{
  "hidden_size": 192,
  "head_dim": 32,
  "intermediate_size": 768,
  "parallel_block": false,
  "init_std_up": 0.0361,
  "optimizer": "soap_variant",
  "beta2": 0.99,
  "warmup_steps": 200,
  "schedule": "wsd",
  "decay_shape": "linear"
}
Each number is 500 + 25 x the weight over its row's rms, rounded and kept within 0 to 999. Layers, rows and columns count from 0. Numbers have three digits each. The size before them is the row's rms in percent of the matrix's.

# layer 5 MLP up, 768x192, rms 0.0815, rows 605-621, columns 0-191
113:537534483518532490500505519542462479484460512467500524506491508493475477506508508471445480531552525549487447468538470469468513507512476491501502487516476504493506503565526491508507488485531501493513526464511527497485487477530520494517485534500486569510474543492515462525509493526497508547474504487513462481478532514513493486447509478463501494480504525491476498514494478515514522525493503510431525450457538484493503511525490528496513476522503518514510477498473551517550435489478492522490529468484508520486514478530458472487509519463510514514447509497536490499495494494555498531
089:484490488534544486463488516482504531544488521498523510483486521465494516454472479484548513553464485545500459484486538510494513507491511506485547521514534499485520502538512492507492503538560508474457454481467548480463510467550490490513495524468495439507510482494527503499519494480493538512452502511509447469514498558476504504491478528526490527484490492542513482525533461503477518521486510473479450498505467491500455462498509481494520495545489513509510502450492493543517505513473510496545498457508496505479475531529524529488527503481503527519489483492494496470536503529475470451
092:517490467517521481526534509479536506481501500479527495475500532481492514500511485489511479508512507528477524521487433513527493472514474496515515493471486483496499521554511514548477494519479527480445479483543502496482499533482498490446528467462539513463512519536491505484502517514519455508495501550445485485465539503471498474480483481540494469483491504445458515507467560526584546480509470511508523530484511519481482511467517505523533529501493487482472518479519537537488496492464521510510512488504481489529473522454454471526523523518511504485471459478495478504485466483539510487
104:485491486519495509500503520473492509490492535529475478534544493491520465466508481497512499553480501506505517502500507527470462488516453495514534496504559494508520481533553476475424484520512502546452504532508528475466483522502496510464518519518528499531494493475487504524538528538535564506503474522490510468502491461494512489454484539494524519525456470540457512506496495511463478513507488508504529530512523522464515497524496467504504499488456517494518484490514487550471504513465530479499501493521508532539488512498523476502497463455540529579498474465540470516483497465513515504
098:476483525470500497516512503486505532531531512519543470517509510489506511538523472506509504525490465547489509485518510488488486491471442478533484505524495512539536524508468468511476521474508513466458503481482493505557538495473515465467463462476498532492506493562518495519488514554480481460537511499507492477490468516505449530515494510534511472517502488502469506509477490500529518507544498551478481448538540495543507445452508451529519469493487526519462496508453523510489504529508455531480516521525512492507504528499521476512464472490489473519514523490458485533508477521527509455
102:505524504514504510499489506527506510460492467489546510509551514496466476502542488531501450478512498449487493488477499479459478549480480444495499537494496506522527546546512521500522505468508509498468511503496488495500537491536487445487501485440515517530517528430501526491536530492552495482487505529453492507489526492487477480534524512498533456474497491472495491468439490547515518560505474495496520506498517484499554530515527481483529496442534526517515530517522463509496492491512534491519473521477540503548479502486501490497487479480500542491497476525492516518530492458507499487
102:482508471514489468502484509485461509518528542520502524476501525529475510459502516523495453537495553522498508516469476455488470492459502505500525489464525488486466484518494499529486502509459512490507468527519519546497491512506517524487495485476532508520494499518497502490525515447522499509472509458534528489526521527491485517519503479465532485527509478536432464511491539519471515494468494511464505528512458534510516476487453526508490468485444471547471477524517525482522492514457512462441482543504525443510525534499466500535510521505466526485501521504509533523498528499503452448
092:531481521511475475453513501484503527497467532542493514481537457452494494484436460438505490521499499515508487484448489481515522518468487476510491551479524513556548506492474499531496510509527507472492540504487503501488521509506468513532500442449481529495529453457504526477496464489501498464488489460478478523485503510530521508524490502497501472418513513466538535495513466524488461538497480501474484484510500525487496511527487499481524463510493505536500523505505499544492495503533469492510481477496500490517527505523529495533463520484535481442442506524520500508535488487487501511
080:479476493518512531518467466494525486505496516518491466512502453501482501505509516510463544447513478484526547483540483504482486522499540512559450531483513485518495551531523429523498478479473509508492466547521475497513497522498503474519489481500519482491519533492455505505459487499527483515522468491546466480465488530497490496491478532532477529487477465502499482446501516501482488512520531491478551504486528473453527501503458512547485486520527443475523511518508536499554490499434537486492477503503465499535514470517519461536531486483485509504486516499489529505497486498530534494
093:472481494459527490505519531476488472524525445528504498485513536526474490524534489490519468537555490513504512534522482527473476539487498510507559489455494493487513493477533488487490475456476514506518484477482480557491530486529493511493470511505459526506486521511525484501518547483514477479487524460505517477511486472500493522548496445518510523524479518499533529509562507511523510536487506511497534560539536496552521515560450469496488498515495489525468510503502466494531488546484477509507509505494519481439473519478543522516496474479535517508510527486464507468487486467514478498
097:525493512502531492513536518496528509520499483494485540477465496503485437530484459494496544522502524473516534487520455549520478487475494484475501507489513490503449534465518489537508472485497503486475511504537525514492478510500470486487470508558483512488522480465520441493502485467496496517509478514544457459520524483492525505493512447503523507540478516503492500560514499483513489471525480475468466514487489489568509520506461541530471486535488491520524502487472454451446497501514464533530507542486522519481530496505491463529458555493468490483490527499486523466512486491512469504
096:487505517502530506461494474539445476495481528502503488539479505508512489507505490488438532485467530523491514509509531504445530473502519489518477486517522469485487509501489536507484484486490503504454478536498478499535489503514488518477513472508470479513520475466533533500491528567511484524552479523526497467496539484511449475498416516483498486450547530508479499487482480581469543519552491483493486528494503484476510497518470522505475527481506519537487513501488462493511441496494485548511530483489517504487493484517501480526524456477517510476497502464520529525500497492541509474
101:474478509513505528479501515475429514531510516500491499506493502501471454502511508475468553502517479467494483509511508502479490498509545522544496460483483516500485489500491516513491555541514516553476475518455482482526496521466510439484516494527470468432482467495487484508490468511461497469522563520504524478494486502496509507501525495538523503492492520499540508519495473491529473503501489503528469502495481474528505476511496492530521512540525535446496508453470482529514509481491511491506459510478471521474444539475524438504457490523530487538541499496531541536477468495524487534
112:467470520500469506506506526487532502492471513507470532488489510461510495513504486520507544524499528507513501480467509450539508480459504580524475477454517496455484452483490487465499530513504512492506481532524517482527489456460542499467489519489488490485514520528486503461514522464553514507482489529472529517482547441505505497464509526468473477514479484505502504515514540456497491489471499520505488479492518488490528514492517487553505522439452477502509522529518520526496527477481503485509504481498485524501485533503501556473512517425558483498516557502525500484478468480523514493
114:488514482521480521511571465562514470539486442537495511487445516540512488483490500497509523478523523489491457509526463526521527511532477511502486476524530474501464504501514493509455498515497456503472484489504520485472452527523513498488514510460499510476514520475507478512547547482477482504511480501539507533558585503503505458513512495529491489505462505481489505493494471507516493497529531498469517500520473509507480471521508491512472483463477542475521450515478483491481495482508498500457465518491518515519460504456477487535557530497529501481519525495496511527522493444473486526
096:483490485533494474483493497465467472532517504521493468473485489513486500513493498470477475502512494504485493508524537552520512531492502512452557473519486474534483515494483514529549478435465517523502510500517520494527500486469511486516503434437520450490502483476552472494462453544505478529497513507533518458492506470486513457504495530529471541537472498525517488504501499504523509475480540541470528486508504530501491451451465489544517490496538504522479463461478522499521473495496483494488522520499502499527475510500473482495461469527485524501519464511530539515555518487501484534
096:502502504461476504482499466512526489498526472478512540539513471537519440493520499517492482543533510539507454521533491491497498486440481481507500498559554517508487499489498475548499554549455502428467513507483481504478503474505489478466508530491475507481490491504500487498520483460531506544539510495501457535543484494487531527500489533512479463504514499504506521569466497485472523490476503484515480463476454515505495541466529498467516495467510512488478501515507493458473492519494518497428494511490485471526495538509494515500491493493532495503503533520506516543503468456532494526
# layer 5 MLP down (transposed), 768x192, rms 0.0537, rows 605-621, columns 0-191
106:478496482476468482549503498530558492482457495511470511476507507528493527526512485504478514467512449525513519481476500485498510479503486504517495497523502454531523485486515477488535501515484511512489519492490497505477488500453478484517520457524477508484473481549509492467511492505475505503487465482482487535536500464496488502493502523547549523489509514482522490553458492514514499528505473572493517519468518517519496475537495536496513492508540476517508481465493486533454568569521556460449457466487517466499479497504497534543510521494507443472518500537544515511477494467492500516
105:533502478493525509498484518515514496446501473522511511498484518521433507513480503527483524502466514516549528511484503495469501475545485531517449506516520501472458498533445485483474518502483469496534511524466544483490462478476511483485525475469508522502499488524517534518452500495515532474495519481468493450512499499482442470492478511541488447495510485465498551469552544498489534479475541513472521502499534466499499528458488487536469478512504473495476524492530515468511462462480512495526480485493506573501492493492521493479519519532509495487490496494548481521461504461500470530
108:494450469554527521535503512510503528501483527467513492523513533493484482519496520553524479530510524483493477497491506491552502466512481540501517446500530477528519503532472498513484512495469525495471468492499517456514522549482475498494501496466502497471525511510537504459511502492496481504493491492479547526524472488509482504506483493479557508449459526517481507499467510489479507523538476499533474466514451511502566513508475488513511507488514487449492520451529535539512477459478520519526492496507478496507499539495468465534525526534519511535462530486486485466479554466473511439
102:481503546513531494548506519513498511515507496520499512479473517453447502485531473505528507502502491465482459470496507494509442509537526502509462522507535490502517520480497525515543436509477522507516507505526492477556502516489486540548469496494529490494535533439512465492484474455450509460522499495520520503487496471482473451468549513518476507461455462466533487526487503513461515507508468466516502486489502505523485487485500485505526483526508509469515457453501478501480474495485504516469458491459538512507516507446513521500487503473502498505484540496489459483509559515534524531
103:524517522511498521480541532438473500493474538496508501533489488514539498508512544511468540484509502472503482496526498523492439521516472512518491488482474514498504529513501476502469542487498561494536552504526516532497452503509475485507435504542524486501462486483537470489503509473513498528484512453507511499488467479493499503501506486449475485503477499481498521514478535508474439450493462568460469506520470523544498511506522494538473515490469475506487504504518510470483481517466493492519489494486503490493523537530498476476501482528459475524540487557502467486489516508556489541
096:472517518525498501503494498520490511494503506488517518490479514508480529515498491473526502499507531521488516529516478512517497480465528444533450519500527470498480526524521491517509501509518527481553454494508467481491537480549521553493488509514504468449513486470520481520473502467502520518503505484516515479510500542502488532465505468482475526542522509509541468517510507533526516508501482461511514484512498457513506479548476523464521531492509461516531498482480506464506491488472503475528474461480533440472495491537444494518467480441518481554483550511484542457470473548475488553
110:502503513490509466516554556520500467540499481448525506512528433494480495499515534494532475487469560513515465494466507549477497486529541467507490479525473502477492510473495469495533482490471515495493517476475516541517529487511497472479472505491521496509480477468476495495516509518502527496494485552481493470538511506486459467494508462497500501526501481529482498546477479530485486532517554495518536502465543501489503499514474518541539506495522496488560460526501490514518464495454513530493502492483489496489530510446508494518510495488457532531561566499509532490492545516481484496
099:517543540473511450511495488533489466536549496506500519550473535475522506487503497482518490465518458541520480538507493480517502492521537503512537460480511538455511447507479464472448498491523466514458523507484477490508496513513558486477544497488494512516505491490473494489453493531516516498483503515513466490505514473517440544492548505501507517518478497474516540481484527502517479502502547472485487530503474461456509491467507510474492505514543446513485509545468530520528495500494522499469517509488504459497474511517476544506489535514472497513522497506511543525499514432500483534
093:462472509472475454486513538530497489492494490522485493507531490516491522497514483509543446496466504465518517464521500506505515497479494486509549514547459474500519485506502505468518560517519493503462481492523465477512507521477481513560537512483470472480534509544565520542521457472487521507458513491519500534538470527516495477470489502480480506497504509473478503536533511484541537515488495488512481531473493469469538515498538541489510536507491482481477536461517489499495541486467536527532468505496494517504508538447476497508473532441527491534510529493526464511514510495471534510
091:489456526522468513485503497521468535496497502538513474484509483506468516512527493512543475508538516498493523462494501526514512484483466500464490437522541503561484487478547505517478477495472480507438522529475479464517503535538468457487491525505498505533531473490532480512460498481534463465504507489499470534524472517499461512530502461464506491491540515479493491515498518482540544521470496509489506514499446516497538540501542482523536489513492467487486513484504478523475513499459501488476527494514497475525496570463530492501487526503465474467494524515490505464464539499503544454
099:489471501493507508539499513599497519471463507468521512482524494521493532490515490553483489472512523461479501515495489518493493479460542490549504513480529514462492545492528484499526492476494508476512491490491466499482515487453518468481519546520531506484511467471470519490518486488516486488503509509504435495432533529482527497485469479533485524478496511518496478511478488519482539493476507493531492536545540467558499515473467498509510463495518514531543518511467476456491468492480498486508524532489486495481502478505521502490498519458496491474465527518467482483522454504461470564
093:506505489479509473525517488489498511468473533533441511485553523485523494545500445534504509448498482520479492505495511488527533506489497495560507531516457542515525484499504510474503473521506538524519504493444509512519488520422482483500517482496527449472508506448539527495481488473515490475494523458504551494520503525538509485482491512541464519475519504456502512514465524522533499520470487506524533498477498478520491520484474479520484524446495458491499471482485520495502515465508547495522525485481516470512553512516500531487491475506509493499555528505467483515499508450523504552
101:491531527493436522531484513491494510517507500464502493511474535492487519523510554509512489522498495498516511497512509497530449485525442527521536517502530542466535494508502492520493540496482481527483416467528501540520497474528592521530520495526466471529486492518470522514513516496512503510521457535450511507513462490527510474495492469508540526504506517497489513511489513488538527494504456487510493508478467480472459456471498454514476443494526494498499519492477524517476499467505483521470499506472503539492484497459439514498521450496470516519515528476489486475479486514484487505
098:461539492492512490466487459489473483502495498559481529471501533501522499479493468464484485494521481536504497513483491530490496505550518478508430514474460539494476527450483496481515501529524532531558538472534513546494470454471532509475515507523493505561477535476509532469552519529519469488507529510512495497523550515490524485445484465522500532447492517474503478493495503528505544514488527514522508521472559475486505503507496499524473508481504510561500486480503470518527506486491481517455529521502498507525478501473534522503477519477493537486520491504520542493522522493508488507
113:502525459474485498478534463476478479521499447468485534473498520481550500479489521537500545502467496477538471489487505514477512498489506455480515488488529510518522472499526445515559503523507493531481497472494489538536478494520488526492496473527515475514504507500480482465509494524497497485509524547541522499530490500490480508517499532539520478530470538536504517516507489458444489511493511547506546474439452461497492548515486521506513510481525496512496457505509524543509500533507489498515477514551495526527518491464509489516494476491456472513513523520491524584516504501488473451
093:544529509534512488482513547530545499467462477475479510488505464506473527493488524489462484473492521495490521519534502489511510453473489493449490506527496480489520504519541488497511511538518540534517493537465526498535469492475456508497490507525509489502524509527519464493547513514532507523476438492551534492512487480532505493499489521539482479492488509513532552483470526520522521514476502523500525461499426494475534488517503516531494459552457510491492479492498497476490540519489520512498490473513476524520463543477544517526468482483513423509537491505483514474521479491523475526
099:519479516544509512505496553526460488476515513502461485509465523463512497484489564496486485508512526477487459478555481496546533499508482516489498503495467526477502508522540495514474521483506520514496523512514518493481558484502518477486495499504479491508520462506486444460475477477488522502499436455491473515526528496514504495524521520512465534544516421464487511483495498463526502492466482531530511500520529514492503461510515516493541532511533461536528497500544467503485474498485546516492510477480530470498512483524473513482505488501528521476480477443508493473551545512513488445